python train.py --n_layer=11 --d_model=448 --n_head=7 --n_kv_head=7 --head_dim=64 --d_mlp=2688 --vocab_size=2048 --activation="swiglu" --norm="rmsnorm" --norm_place="pre" --norm_eps=1e-05 --positions="rope" --rope_base=1000000.0 --rope_fraction=0.5 --qk_norm=false --attn_scale=0.125 --bias="none" --tie_embeddings=false --parallel_block=false --init="uniform" --init_std_qkv=0.0168 --init_std_o=0.0168 --init_std_up=0.0168 --init_std_down=0.0 --init_mimetic=0.7 --optimizer="cautious_adamw" --lr=0.000932 --beta1=0.9 --beta2=0.99 --weight_decay=0.0 --lr_head=0.00445 --warmup_steps=488 --schedule="wsd" --decay_fraction=1.0 --decay_shape="linear" --final_lr_fraction=0.05 --batch_tokens=131072 --seq_len=2048 --doc_mask=true --train_tokens=901300000 --steps=6877 --dataset="wikipedia_en"
Each number is 128 + 24 x the weight over its row's rms, rounded and kept within 0 to 255. Layers, rows and columns count from 0. The size above them is the row's rms in percent of the matrix's.

# layer 5 MLP gate, 2688x448, rms 0.0468, rows 1087-1121, columns 192-255
size [ 96 101 101  90 106  98 101  99  88 102  89  94 103  93  94 101 103  98 108 115  97 104  97  98  95  99  95 101  94  98  96  98 107  99 107]
[[139 130 133 134  73 120 117  90 108 106  65 147 146  95 126  94 119 129  87 115  73 134 167 120 140 143 141 119 120 152  75  97 104 163 102 136 127 142 146 163 116 135 116 142  87 117 121 124 132 140 121 136 126 182 113 191 141  94 114 133 127 126 132 127]
 [136 118 135  74 114  84 160 122 136 135 109 116 117  98  95 109 145 122 114  79 130 143 120  93 112 106 124 134 118 153 112 122 119 159 130 111 126 118 146 128 145 146 113 137 123  86 150 120  93 115 149  97 100 172 131 151 112 131 160 137 133 133  64 132]
 [ 94 100 132 165  84 134 143  94 162 125 134 124  77 135 159 132 130  90 155 159 105 130 149 121 111 152 148 129 135 132 160 137 160 116 132 144 174 149 139 144 122 115 123 141 152  90 138 135 123 141 119 100 152 129 112 134 110 145 191 134 121 110  93 131]
 [127 117 149 144  90 101 173 133  99 114 130 101  87 109  99 130 128 151 152  80 116 132 144  86 152 126 148 135 107 124 154  89  81 115 150 156  92  90 142 172 128 119 126 161 119 112 128 109 122 160 136 125  74 135  73 151 159 157 144 156 159 104 170 143]
 [171 166 109 122 117 116 130 149 171 126 158 114 125 123 123 130 115 164 129 134 102 139 100  94 137 123 135 139 117 121 121 148 169 118 132 108 183 126  71 109 123 111 124 139 128 148 104 158 114 131 101 116 132  43 124 145 153 169 130 151 155 101 132 161]
 [161 161 161 145 105 130 113  99 145 123 105 121 117 113  99 171 114 141 158 163  88 136 149 169 128 116 147 110 129 114 127 143  92 148 166 151 161 147 141 106 149 158 141 157 111 154 127 110 101 145 172 119 111 125 147 117  70 132 125 146 113 123  98 145]
 [121 158 109  76 113 165 121  80 138 150 129 146 103 152 144 140 120 110 110 127 157 117 155 123 107 136 134 120 123 209 134 127 120  95  95 116 173 136 108 118 106 111  92 132 155 112 100 121 135 110 139 160 166 147 128 149 111  87  95 118 139 135  80  84]
 [165 142 139 152 125  96 151 155 133 163 113 152 137 153 144 126 119 140 107 127 140 148 160 104 119 119 144  76 146  80 145 148 104 108 151 146 135 104 102 141 124 104  96 146  98  82 113 126 135 124 128 118 121 134 115 145 140 144 148 111 122  97  88 157]
 [ 98 152 119 138 123 175 123 132  91 142 176 164 134 130 127  84 129 116 128 153 113 114 144 163 109 178 105 110 108 101 162 160 127 117 164 151 132 175 195  76 118 145 142 148 154 103  84 132 112 147 115 153 151 101  96 114  63 103 125  89 133 146 149 129]
 [155 131 168 143 123 147 126 155 127 173  89 130 109 104 114 192 133 147 120 186 128 125 136 107 146 135 149  92 140 120 127 153 124 109 113 145 139 142 115 189 100 108 139 118 107 111 130 167 122 103 159 142 123 118 132 116 103 110 145 162 120 124  94 115]
 [123 138 161 118 153 185 143 106  96 144 137 158 149 117  91 107  95 139  97 136 157 112  71 136 128 174 159 128 154 100 137 112 127 100 136 150 113 144 143 127 123 116 151 110 121 138 142 107 143 137 126 127 112 157 146 125 108 108 121 141 123  91 101 140]
 [175 111 157 144 141 120 153 168 122 119 163 119 173  91 116 135 157 147 105 102 120 157 105 145 146 108 120 102 147 134 101 114  89 134 104 138 109 144 132 115 104 130 114 128 169 157 145 143 109  73 132  82 128 104  89 132 123 128  99 100 145 147 182 128]
 [128 147  75 106 138 115 178 171  98 122 125 138 114 153 103 125 168 115  94 151 126 144 151  95 110 125 120  92 107 145 118 135 164 125 112  96 138 123 161 119 140 121 126 161 112 144 147 136 127 131 156 148 128  97 110 130 138 156 140 117 120  98 106 126]
 [191  90 159  87 107 181 111 114 120 120 184 107 120 138 132 135 134 109 126 149 100 121  97 111 117 140  99 124  82  62  92 120 160 135 101  98 164 102 113 111 147 130 142 140 155 131 139 117 115  81  99 159 121 117 129 151  99 160 118 148 112 138 164 166]
 [ 95 143 129 155 107 125  81 119  82  61 132 109  81  83 117 134 126 143 137 129  97 145 131 131 112 174 137 106 134 184 160 112 168 121 123 125 180 145 135 133  93  87 142 142 140 126 136  93 116 118 160 135 161 145 143 158 128 130 134 138 160 117 152 126]
 [140 111 108 139 104 138 140 131  72 124 127 152 151 103 128 130  96 156 129 146 112 161 156 147 146 132 151 113 113 156 149 129 121 138 114 141 106 106 107 163 167 101 140 121 113  82 103  98 132 139 139 116 171 112 154 184 151 119 164 167 122  90  62 149]
 [183 127 122 127 128 146  97 166 151 142 156 121 140  72 124 128 152 104 126 119 152 134 126 129 139 111 126 135 118 176 125 134 152 136 118 124 135 105 140  99 134 127 138 113 147 146  78 143 132 106 106 146 121 134  95 128  84 115 141 136 124 162 169 166]
 [155 144 154 136 131 146 121 112 127 169 136 117 102 147 156 152 102 103 167 160 163 176 122 131 123 134 132 150 111 146 109 149 130 161 135 142 173 154  96 150 147 117 171 178 185 182 136 136  89 139 158 114 158 148 142 124 113 115 112 119 107 146  89 122]
 [147 135  85 123 147 105 161 111 168 133 100 140 112  92 122 111 169 148 134 138  97 168 102 165 138  97 141 121 107 174 146 148 117  87 128 150 143 131 107 153 147 105  78 139 111 135 148 136 134 114 121 121 151 135 147 178 122 107 127 123 194 101 119 165]
 [102 120 153 132 130 165 114 181 145 121 124 165 119 104 119 156 139 118  59 177 146 154 135 113 114 142 128 140 135 120 103 141 165 124 125 144 143 122 111  92 145 128 130 157 109 131 115 149 143 125 121 161 107 139 136 125 138 104 109  86 184 141 135 135]
 [103 157  84 112 119 130 130  94 139 149  98 125 125 112 143 143 133 105 125 115  89  84 145 123 120 134 143 127 150 101 103 142 133 114 132 128  78 163 164 125 117 101 129 172 129 170  96 101 130  93 128 144 108 145 120 139 106 132  88 144 106 114 163 140]
 [120 132 133 115 124 181 120 112 168 123 149 141 135 111 113 117 115 131 157 139 151 106 151 110 101 132 110 128 130 153 135 174 145 131 134 149  91 115 155  99 142 181 177 140 156 174 117 144  87 100 154  83  68 160 137 116 128 109 115 115  98 165 162 167]
 [137 113 123 117 127 105 113 133 130 128 162 122 157 119  95 124 133 120 134 101 109 123 167 133 152 152 131 126 113 132 103 127 130 132 159 116 133  95 127 102  99 117 110  97 151 142 103  95  95 139  94 101 103 143 165 159 150 124 129  95 147  94 159 131]
 [106 148 134 145  86 146 107 111 157 104 124 139 148 125 117 144 134 137  96 141 121 140 156 107 119 194 151 123 152 151 100 139 136 120  88 150 107  93 103 148 166 145 147 153 159 138  87 118  78 139 133 145  96 157 138 155 135 122 102 126 152 123  99 171]
 [138 169 156  84  96 137 109 112 132 133 123 136 121 169 136 144 108 121  93 152 161 169 142 137 190 139 182 113 137 144 100 149 114 135 112 156 111  93 132 111 119 128  86 151 193 130 100 118  85 131  95 180 139 131 133 111 122 161 150 138 165 144 139 131]
 [181 140 124 143 144 112 116 124 128 100 151 140 108 134 117 112 117 111 175 119 130 178 149 136 130 140  95 134 152 157 132 169 110 137 176 115 118 119 120 108 132 125 152 167 128 124 117  93 144 105 160 115  58 106 141 141 148 118 123 113 101 163 152 109]
 [102 101 187 143 170 174 128 110 143 117  98 114 128 127 127 106 137 121 114 148  99 119 152 108 163 129 137 114 126 115  98 134 134 139  90 153 100 145 109 140 152  93 104 160 144 170 151  95 124 132 120 139  97 132 111 157 108 107 101 164 163 132 105 162]
 [118 155 117 139 158 123 149 114 151  95  83 115 126 145 161 154 102 171  92 136 128  95 126 113 151 166 121 133  53  77 109 121 133 142 180 123  88  93 108 169 136 151 101 129 159 140 121 115 136 111 164 114 122 121 165 151  87 133  91 118 109 132 151 135]
 [113 122 145 113 151 159 142 117 185 150 136 109 147 100  70 124 139 115  93 134 116 151 166 114 114 115 123 128 121 137 142 154  98 183 120 151 141 110 139 170 119 119 107 154 150 104 103 125 126 114 120 106 141 120  99  92  91 120 131  45 120 118 138  95]
 [105  98 128 125 140 123 175 137 129  59 124 104 127 167 111 100 124 135 125 116 129 138 104 134 117  93 129 151 148 127 117 128 142 113  96 139 135 122 174 134 141 114 145 112 147 111  80 126 122 141 121 157  80 124 170 105 116 101 108 151 145 113 154 143]
 [132 131 124 118 109 114 134 136 132 145  90 145 138 127 147 119 121  75 143 153 139 140 166 182  97 149 118  94 155 144  93 136 164 117 136 111 168 114 143 123 136  87 122 115 117 115 128  99 124  82  90 132 153 128 106 126  97 122 135 128 146 160 109 150]
 [131 148 153 171 125 123 134 124 162 140  91 110 162 129 144 139  92 114 163 175 108 115 117  90 141 129 102 143 141 133 105 119  79 155 133 128 123 150 149 141 105 111 127  93 109 159 133 102 111 109 142 149 116 153 149 173 137 115 139 154 161 109 118  88]
 [ 96 129 136  89 146 177 129 123 162 139 132 104 143  92 113 166 125 124 109 137 122 148 113 123 112 134 131 134 151 130 114 132 131 158 129 131 122 105 140 146 129 124 119 150 133 157 153 130 104 109  87 167 113 146 116 125 135 134  96 141 130 123 110 133]
 [147 158 145 141 143 143  84  84 153 127 140  84 122 104 123 115 143 104 108 132  98 200 183 162 169 139  97 127 166  90 142 108 128 134 151 141 124  90 131 119  97 134 121 135 135 100 133 137  93 166 131 153 154 169 126 139 109 129 140 126 102 133 142 133]
 [160 127 147 112 125 120 142 146 146  82 114 100 181 140  99 145 116 160 107 103 113 126 161 128 143 130 155 138 161  97 117 112  91 143 115 128 149 105 135 108 113 138 128 135 102 134 117 156 126  88 137 147 125 154 147 132 104 126  87 147 111 149 147 137]]
# layer 5 MLP up, 2688x448, rms 0.044, rows 1087-1121, columns 192-255
size [ 95  98 100  91 106  99 104 103  85 100  90  96 100 100  97 102  91 106 103 107 103  95 106  98  94  96 103  99  91 100  98  99 106  95  97]
[[ 76  99 129 151 113 146 176 144 134 131  90 102 127 129 142 116 124 131 147 143 103 149 154 115 150 111 113 136 128 120 132  83 140 151 112 138 125 102  95 171 142  97 121 160 115 143 115 129 158 152 147 125 117 110 113 147 136 111 139  94 150 131 166 116]
 [163 102 129 159 156 117 101 101 153 156 114 176 101 127 108 112 127 159 183 148  94  92 120 142 110  89 150 153 127 150 135 152 152 133 138 166 120 154 135 146  92 124 135 132 131 161 133 128 110 103 103 141 126 135 130 142 152 115  65 135 150  77 139  89]
 [104 157 124 110 163 159 118 152 119 175 138 106 144 132 141 140 153 134 164 136 137  95 119 186  89 166 159 134  99 124 122 141 124 169 137 126 134 154 131 143 158 141 195 114 132 165 123  91 119 119 108 105 155 115 112 138 119 100 160 135 130 144 107 121]
 [126 134 111 163 145 121  92 138 131 120 157 141 136 154 132 135  95 115 144 130 135 127 137 166 111 120 136 169 153 107 172 149 113 132 178 135 124 142 157 136 113 128 105 148 139 148 159 107 100  83 135 126 130 105 137 113 122 109  69 158 138 111  85  66]
 [163  97 144 123 142 124 143 164 160 152 159 137 167 143 118 137 110 120 158 118  86 140 121 152 153 133 121 133 161 138 144 138 125  96 117 142 118 134  89 159 181 173 141 155 129 127 142 129 104 162 125 114  92 148 140 146 115 129  97 121 122  66 135 101]
 [170 151 153  94  84 110 121 145 149 120 125 152 105 136  87 148 130 152 128 128 137 110 122 139 118 157 135 169 145 155 155 177 132 103 132 136 102 136 153 151 165  99 111 173 101 124 123 118 102 115 133 144 143  72 118 123 138 124 109 102 174 121 135 118]
 [121 154 103 133 119 127 114 128 156 141 116 136 139 122  88  90 139 130  96 108 146 111 133 161 110 168 103 143 115 153 137  92 165 147 141 131 168 126 161 114 141 142 119  80 146 119 100 111 139 129 101 144 149 166 115 129 129 122 155 117 131 134 101 149]
 [110 100 148 168 101 121 111 123 135 161 157 156 143 133 148 105 121 122 176 151 147 135 131 149 153 136 117 127  88 140 170 135 170 150 130 140 124 160 102 116 181 143 115 118  89 123 116  97 151 129 124 149 145 114 156 156 123 152 126 127 109 122 144 134]
 [135 138 125 114 151 111 116 137 175 114 113 141 141 148 110  96 122 150 150 151 139 152 123 122 112  96 160 142 157 150 117 114 144 115 106 143 122  92  84 112 131 103  94 137 112 186 155  85 112 126  95 118 130 155 123 166 118 140 135 108 139 117 127 125]
 [142 160 110 105  99  88 162 138 160 118 118 120 131  98 113 131 111 118 129 123 128 106 123 116 114 149 108 192  87 154 127 101 147 176 114  87 117  86 123 136  81 100 115 168 130 143 139 149  92  91 101  79 106 138 125  98 159 135  92 129 126 143  98 165]
 [166  99 151 148 189 129 147  73 105 128 145  93 134 178  82 144 152 120 130 140 136 174 108 119 136 115 185 169 196 114 129 117 104 130 122 162 141 166 135  89 112 105 137 136 158 103 172 118 134 132 130 131 104 134 143 130 105 108 124 122 142 107  89 150]
 [145 139 100 154 139 133 136 133 136 149 161 176 117 129 144 135 168 140  78 143 129 130  99 144 132 126 140 136 103 158 136 157 121 107 132 103 131 147 143 105 115 145  66 131 162 180 158 142 120 118 154  68 131 130 115  85 120 110 101 136 131 151 174  62]
 [144 121 164  99 132 114  84 122 101 140 154 106 163 138  95 115 116  95 149 171 133 121 142 174 112 120 139 154 152 112 170 149 137 159 149 122  88 114 129 140 135 133 142 112  98 132 139 145 121 117 138 127 106 152 160 139 128 123 131 157 147 124 113 139]
 [127 147 142 154 130 123 148 180 144 140 124 159 110 126 141 122 101 136 111 153 122 130 162 134 121 151 184 106 130 126 132 165 153 109 154 144 141 123 139 161 111 128 128 138 120 170 142 148 130 112 118 109 133 137 137 170 128  92 127 134 146 108 114 153]
 [140 112 115 132 150 147  99 114 128 155 116 125 128 134  64 129 117  84 113 122 118 104 125 114 153 120  98 125 148 119 140 154 131 116 119 120 127 156 114 134 128 106  89 139 180 120 112 149 131 118 107 118 128  93 112  93 124 103 160 162 100 157 141 164]
 [123 128 148 115 124 115 127 110 150 135 114 129 171 125 180 139 107 123 153 111 134 148 149 155 155 151  79 117 110 115 110 113  84 107 142 144 123 115 158 107 124 100  78 135 147 140 136 116 136 152 116 152 163 173 142 120  99 139 114  89 120 128 120 139]
 [185 141 117  91 133 130  89 152 123 114 149 152 154  94  83 158 128 113 143 178 106 122 114 144 130  86  94 130 148 163 104 100 153 137 113 115 144 153 121 140 154 159 125 122 101 139  87 138 129 153 148 129 118 158 103 130 112 142 137 123 131 120 146 136]
 [135 108 134  89 133 119 109 126 105 145 152 103 138 108 126 101 133 118  60 171 112 118 162 156 138 116 141 131 133 119 156 174  92  84 137 130 113 129 109 121 143 138 105 117 126 114 110 118 126  92 145 149 167 129 177 118 144 120 131  96 124 108 173  72]
 [160 150 150 192 155 116 147 158 139 110 119 132 174 123  94 128 163 170 141 139  91 129 108 163 149 136 150 115 121 118 150 130 135 164 116 148 124 134  83 166 143 145 107 124 157 152  74 124 135 119 134 119 160 138  85 130 121 140 130 119 102 118 144 143]
 [115 138 189  97 147 116 108 160 133 124 129 158 147  87 129 145 157 127  92 118 112 146 140 142 164 106 141 128 120 149  79  96 146 148 144 129 130 109 137  82 153 124 112 150 116 136 134 158 142 120 114 108  93 116 197 132 107  95 104 119 154 142 130 149]
 [123 123 150  79 108  75 111 131 100 140 163 132 118 140 104 182 134 130 126 133 135  72 122 113 105 197 113 109 139 112  99 128 120 148 125 133 136 150 141 114  83 103 121 159 167 123 128 117 129 165 109 121 114 108 140 119 141 184 108 158 132  86 156 129]
 [ 96 135 109  99 131 112 154 144 128 147 116 144 149 122 116  95 176  89 123 145 131 151 121 145 122 118 148 111 112 161 127 103 124 175 125 119 170 128  86 156 133 126  96 130 146  74 132 106 129 142 139 140 139 122 126 136 138 126 157 156 129  99  89 131]
 [152 109 134 167  96 184 172 139 129 142 151 140 165 119 147 106 114 159 105 125 129 139 118 128 113 157 131  95 197 111 124 113 115 155 110 142 120 159 113  81 187 111 147 119 145 147 121 137 150 148 127 143 120 140 117 147  92 117 120 109 137 177 147 121]
 [ 94 122  93 165 127 119 141 122 126 104 124  99 113 129 126 119 141 149  84 109  98 146 105 114 116 145 142 129 123 110 137 162 125 138  79 142  89 160 157  91 185 157 162 134  98 160 119 128 161 116 133 122 110 136 159 119 123 120 123  74 135 145 151 129]
 [131 149 136 116 134 112 121 168 120  92 141 136 106 186 142 118 120 130 126 126 163 159 146 116 137 132 135 128 207 159 134 170 160 101 108 137 115 141 116 109  88 130  74 129 163 119 136 134 117 138 125 140 127 151 118 152 161 125 154  98 153 134 104 115]
 [132 142 134 132 115 151  95  88 159 168 121 119 113 144 133 142 151 110 137 145 158 120 150 151 117 124 122 148  90 133 108 118 144 130 147 134 117 154 113 157 127 143 163 150 134 120  88 131 140  91 101  94 139 126 175 113 122 145 110 140 104  88 172 128]
 [122 117 123  98 106 142 136 111 168 145 136 143 124 133 133 100 108 135 167 117 109 140 109 152 141 146  97 144 101 156 122 141 138  92 158 113 108 138 143 128 182 175 150 137 171 151 127 117 136 108 114 117 143  80 135 112 130 141 116 141 137 113 146 142]
 [ 40 146 150 117  97 109 155 121 113 143 124 130  93 152 109 141  92 143 117 109 149 120 144  88 108  77 157 125 141 122  97  89 147  94 131 123 138 123 109 189 160 155 128 140 149 130 133  94 150 146 122 135 150 127 147 130 125 122 108 159  80 111 114 122]
 [134 125 130 134 182  97 133 123 153 108  89  98 148 132 123 117 105 129 146 144 100 125 147 128 130 126 172 117 100 134 107 136 131 127 105 107  80 132 193 105 114 116 133 135 107 133 105 139 129 116 118  95 145 143 137 101 172 155 151 117 141 192 159 120]
 [117 127  97 143 146  59 162 130 132 130 148 142  87 120 147 112 142 134 143 126 135 142 114 141 136 104 144 131  91 119 114 124 131 154  85 130 124 152 105 155 117 124 147 122 166 100 100 132 167 153 150 100 104  60 131 102 141 125 133 169 144 131 137 103]
 [ 97 114 117 162 127  79  83 155 133  97 104  87 117 116 124 102 113 105 162 121 123 108 127  93 140 119  99 115 153 134 134 158 133 142 183  97 147  99 144 139 146 118 173 150 155 145 162  89  99  84 122 160 128  79 146 137 120 119 138 157 131 133  81 132]
 [163 139 149 129 162 140 126 150 134 112 140 147  81 111 144 122 132  71 103  86 137 150 104 159 125 152 158 128 131 131 129 116 131 123 109 147 129 158 168 147 101  87 161 162 117 162 140 127  98  83 110 140 138 132 131 132  98 165 106  49 148 148 169 116]
 [ 89 117 138 137 175 109  82 111 142 107 159 116 129 105 116 107 106 133 168 144 122 148 106 149 126 121 127 114 100 183 122 125 140 140 115 164 144 147 115 103 128  85 139 130 180  66 115 150 129 152  85 104 116 140 152 101 142 144 135 138 163 180 132  95]
 [ 94 138 103 169 129 114 101 131 105 122 106 169  86 161 162 146 143 142 153 163 146 113 147 125 175 134 120 120 134 168 136 160 130 142 107  95 113 124 126 147 125 151 118 129 135 106 115 102 124 123 123 112 124 159 103 136 126 113 111 139 126 152 132 121]
 [ 73 102 139 101 139 121 120 132 117 113 140 108 105 142  91  85 151 158 117 141 150 114 139 122 117 136  95 174  94 115 116 143 148 124 137 112 136 143 104 124  95 109 117 106 120 158  95 131 120  89 145 158  89  95 134 156 110 149 107 140 138 120 177 143]]
# layer 5 MLP down (transposed), 2688x448, rms 0.0402, rows 1087-1121, columns 192-255
size [ 96 100  98  92 109  96 106 105  82 101  92  96 102  99 101 104  93 107 101 100 107  96 108 101  96  95 105  95  88 100  97 100 108  98 101]
[[105 124  94 146 121  69 138 145 120 126 106 140 101 114 136 125 108  77 175 150 116 133 123 126 161  89 154 138 154 126 165 164 134 108 155 138 106 122 101 134  95 112 147 142 161 147 130 163 119 120 119 118 127 107 123 107  98 114 107 100 120 150 126 109]
 [186 128 111 118 155  96 133 149 149 184 150  83 132 162 140  99 102 151 186 134 123  58 155 127 125 109 146  97 105 118 116 150 108 136 169 104 118 113  85 120 133 131 135 123 122 100 132 116 129 104 106 156 138 148 173 136 117 135  83  94 118 101 122  60]
 [108 100 133 151 169 127 134 123 132 114 148 116 131  85  81 125 134 162 115 103 150  98  98 134  62 111 171 106 105 156  99 142  99 140 139 133 117 153  81 116 155 160 136 133  87 129 118 114 133  91 148 124 113 103 120 137 163 124 128 129 140 140 139 150]
 [124 112 133  98 163 158 138 112 133 152  82 109 139 122 143 119 169 157 139 139 143 125 164 145 145 145 133 100 133 149 128 101 125 134 108 127 155 104 113  85 129 141 152 101  97 105 130  88 154 153 131 130 170 128 156 147 136 125 188  86 122 143 137 148]
 [118 119 152 104 147 107 107  92 147 194 115 126 159 157 147 130  87  78 142 135 118 111 191 149 123 151 126 135 104 176 135 119 139 138 119 127 141 127 145 119 124 173 123 155 117 104 105 108 118 153 159 119 136 179 127  96 123  87 129 100 110 143 138 131]
 [117 123 125 102 174 118 116 183 102 102 176 160 168 110 114  98 150 146  78 107 106 114 157  77 122 103 134 148 112 124 110 132 144  97 165 140 140  93 140  87 141 100 171 101 111 121 163  98 128 133 123 117 110 125 109 116 153 131 126  87 147 113 152 142]
 [ 99 134 160 151  98 106 100 123 140 126 131 125 128 110 123 113 166 190 149 143 119 138 160 186 121 122 165 167 137 115  78 170 163 157 135 102 127 112 134 116 117 172 125 146 125 122  92 133 120  74 133 111 125 138 100 115 142 117 104 112 113 110 171 147]
 [146 108 141 140 169 114 150  83 153 104 146 175 148  98 184 143 130 172 131 148 156 120 146 124 136 149 156 122 144 132 110  99 152 126 119 109 144 144 177 113 150 136 106  65 131 147 188 130 145 111 115 107 150 143 140 117 102 123 144 156 130 143 141 128]
 [120 136 111 128 156 127 115 149 137 141 126 144 111 154 118 106  94 150 110 173 141 131 153 130 106 138 139  85 171 116 141 153 143 113 124 138 129 100 144  78 143 129 106 121 132  92 100 124  88 154  92 141 152 159 123 145  87 158 176  33 115 121 154  83]
 [ 98 154  86 101 116 113 137 124 125 128 133  99 138 137 131  85 123 153 108 156  96 176 159 134 105 105 118 148 122  89 123 110 117 110 140 125 122 161 120 122 129 101  66 117 116 113 143 157 149  88 123  91 150 161  79 109 112 138 110 147 133 101  99  97]
 [118 172  77 139 127 174 113 117 110 146 165 116  88 125  79 157 153 117  71 157 162 160 127 158 111 162 137 113 135 127 140  79 115 136 103 153 123 140 116  98 114 104  91 152 174 155  96 125 141 122 170 151 146 130 116 118  98 134 170 116 128 140 106 184]
 [ 91 163 110 148 115 129  85 106 129 128 156 135  84 162 135 131 126  75  83 156 110 135 104 141 155 133 122 129 104 123 117 169 134 108 132  93 122 114 152 106 122 133  76 124  94 160 127 164 130 141 129 134 129 123 145 123 116 140 129  70  89 141 120 133]
 [166 176  98  86 151 117 135 168 120 121 125 141 104 136 147 151  83 142 113 154 153 124 131  84 150 119 109 124 155  61  92 120 144 120 128 106 144 122 151 134 122 114 130 134 121 110 127 137 111 126 157 134 113 120 124 119 139 118  66 136 107 173 148 118]
 [190 106 139  93 112 159 111 109 129 136 183  88 137 124 141 155 142 139 126 149  97 102 118 124 115 159 133 153  90  59 113 157 133 116  95 122 148 114 116 101 132 144 119 135 123 150 138 126 109  82  73 165 122 123 127 157 117 152 117 134 121 118 135 192]
 [148 152 117 141 142 116  80 123  75  96 137 117 120 119  52 116  98 132 148 130 130 125 136 111  94 154 158 130 102 140 156 148 180 117 183 123 155 134 137 156 114 116 134 138 144 114 130 109 124 146 124 104 155  74 141 143 148 115 152 143 123 169 106 126]
 [105 160 138 114 148 145  80 128 151 139 115 116  67 138 114 166 154 116 132 119 148 114 135 151 126  83 120 138 141 124 124 120 160 105 134 124 130 159  86 152 113 138 120 157 148 128 169 126 133 142 159 135 128 123 150 115 136  97 100 124 108 127 149  87]
 [164 138  85  92 145 110 105 145 132  63 155 139 139 118 108 138 131 137 162 139 147 113 138 137 131 124 117 159 154 146 135 128 130 106  88 110 129 159 117 155 129 163 138  97 137  98  97 113 143 158 148 102 149 143 132 130 121 137 139 109 130 122 127  99]
 [147 141 114 119 110 101 134 112 136 155 129 107 125  97 132  90  95  84  99 214  98 135 159 136 168 119 166 150 103 126 126 145 103 113 128  90 136 102  74 139 154 139  94 143 165 136 113 156 105 113 153 165 157 117 105 121 160  86 149 134 108 103 128  96]
 [169 134 133 157  81  96 117 139 147 123 128 136 119 135 146 143 146 119 165 107 168 173 126 111  91  95 108 113 127 116 139 126 136 114 139 136 157  91 169 132 103 122 138 122 122 157 104 145 146 113 132 104 173 137 138 170 115 134 130 140 155 174 128 111]
 [115 124  99 173 131 117  96 110 117 119  81 104 106 109 127 113 113 131 135 127 118 144 147 139 126 129 170 145 130  85 174 169 102 138 126 104 187 135 159 178 107 116 107 128 104 132 134 135  85 122 139 110 115 140 137 117  79 116 129 124 119 140 171 117]
 [143 149 176 130 104  75 149 136  87 133 139 155 135 143 107 160 133 171 162 128 114  93 123 124 128 170 122 135 131 161 149 120 131 151 127 110 166  91  99  87 110 138 160 140 204  89 117 154 126 181  85 115 129 102 121 133 123 158 114 136 152  71 135 144]
 [129 128 158 177  83 119 100 128 109 131 159 109 165 128 123 123 142 161 116  77 129  89 114  87 168 112 119 112 120 102 142 106 112 122 159 106 124 154 147 117 129 158 143 132 140 120 150 108 139 168 162  76 116 125 123 134 129 138  76 155 130 169 132 107]
 [121 119 141 133 101 196 147 131 143 120 132 133 130 116 129 139 146 151 133 121 141 151 126 175 125 150 109  97 180 107 123  93 110 124 115 135 123 159  93 106 167 118 147 111 133 159 114 144 162 144 118 169 106 130 138 137  79 112 112 109 143 163 140 125]
 [118 106 132 168 146  98 148 173 112 168 103  66 102 136 144  93 130 140 131  78 104 169  54 105  84 127 121 159 121  78 110 152 118 119 129 129 113 161 159  98 174 131 145 119 124 133 127 150 186  94 127 130 165 141 141 125 133 110 118 111 156 143 135 135]
 [155 174 160  89 116 144 117 135 120 141 147 155 161 125 146 126 135 178 119 173 113 122 125 168 140 159 148 133 119 134 139 130 109 119 147 144 100 101  79 113 141 130 135 133 149 129 133 136 128 104 142 108 112 161 168 137 115 162 133 126 163 145 141 118]
 [118 135 114 115  92 152 109 139 140 125 123 133  80 162 149 160 111  93 142 153 106 172 138 186 111 144 154 127  85 138 115 159 126 142 131 156 133 145 112 154 138 154 150 124 109 125 105 154 150 118 127 126 159 102 125 115 146 177 110 148 142 111 135 129]
 [139 105 167  93 139 165 135 123 162 126 111 111  80 169 163 121 151 145 153 120 138  84 109 149  90 154 110 147 121 157  73 163 133 122 111 114  97 186 129 132 157 173 138 148 124 155 150 117 149 113 108 136 127  96 143  92 165 104 118 124 148 110 124 144]
 [136 137  90 134 139 133 133 118 151 110 152 181 153 105 144 101 109 111 123 145 102 137  79 187 120 141  91 132 113 143 153 163 102 162 128 124 120  93 144  89 117 115 119 141  97 150 112 159 137 108 101 177 102 113 166 131 120 140 131 122 140 135 114 124]
 [141  90  86 137 108 117 109 161 120 108 142 160 155 133 116 143 116 143 142 131 144 118 136 195 168 129 105 145 117  96 139 105 132 139 158 143 172 174 115 101 142  96 146 124 159 160 152 132 145 104 111 129 129 125 127 147 116  86 121 158 137  96 132 170]
 [156 136 123  73 137 122 106 167  92 166 163 151  82 119 157  91 177 140 114 155 115 101  93  83 129 144 174 142 113 167  94  96 127 135 159 133 132 109 100 138 113 135 143 136 170 128 121 151 116 159 138 113 131 138 125 129 119 109 137 156 131 130 146 101]
 [ 91 150 148  86 149 159  70  80 139 124 135 133 111 120 124 146 139 158 134 115  95 132 110  64  96 116  98 140 126 102 179 147  97 141 120 122 150 128 103 120 108 121 131 123 172 129 132 140 157 178 168 156 105 125 123 111 129 125 114 123  87 132 122 111]
 [103 126 129 147 115 115 140  99 145  79 104  99 131 157 117 125  70 117 167 143 129 152 142  76 129 143 150 120 121 107 112 120 101 124 142 101 124 123 107 133 121  89 145 113  91 152 109 106 122  94 170 178 152 110 115 157 117 126 160 153 143 109 106 116]
 [ 86 136 154 145 110 155  99 127 121 135 143 137 165  71 118 103 135 121 133 123 116 128 166 148  98  96 128 109 134 130 136 125 116 144 134  89 131 177 118 137 122 133  81  83  88  74 120 177  94 172 111 105 134 121 135 148 152 147 113 153 124 114 104 146]
 [120 140  91 160 136 114 135 149 103 155 113 167 169 149 170 141 118 165 130 133 118 148 159  83 124  99 118 116 134 125 130 127 107 112 138 113 124 140 153 149 118 108 104 155 111 129 106  88 153 123 104 122 120 155 112 128 176 124 148 155 114 100  95  92]
 [ 89 132 135 120 142 127 110 113 151 135 142  97 146 143  97  92 106 157 125  91 145 138 163 149 124 173 113 114 138 136 155  94 117 153 134 162 133 157 111 139 113 112 140 127 152 130 137 104 145 157 143  89 111 179 137 112 129 113 137 123 108 146 127 134]]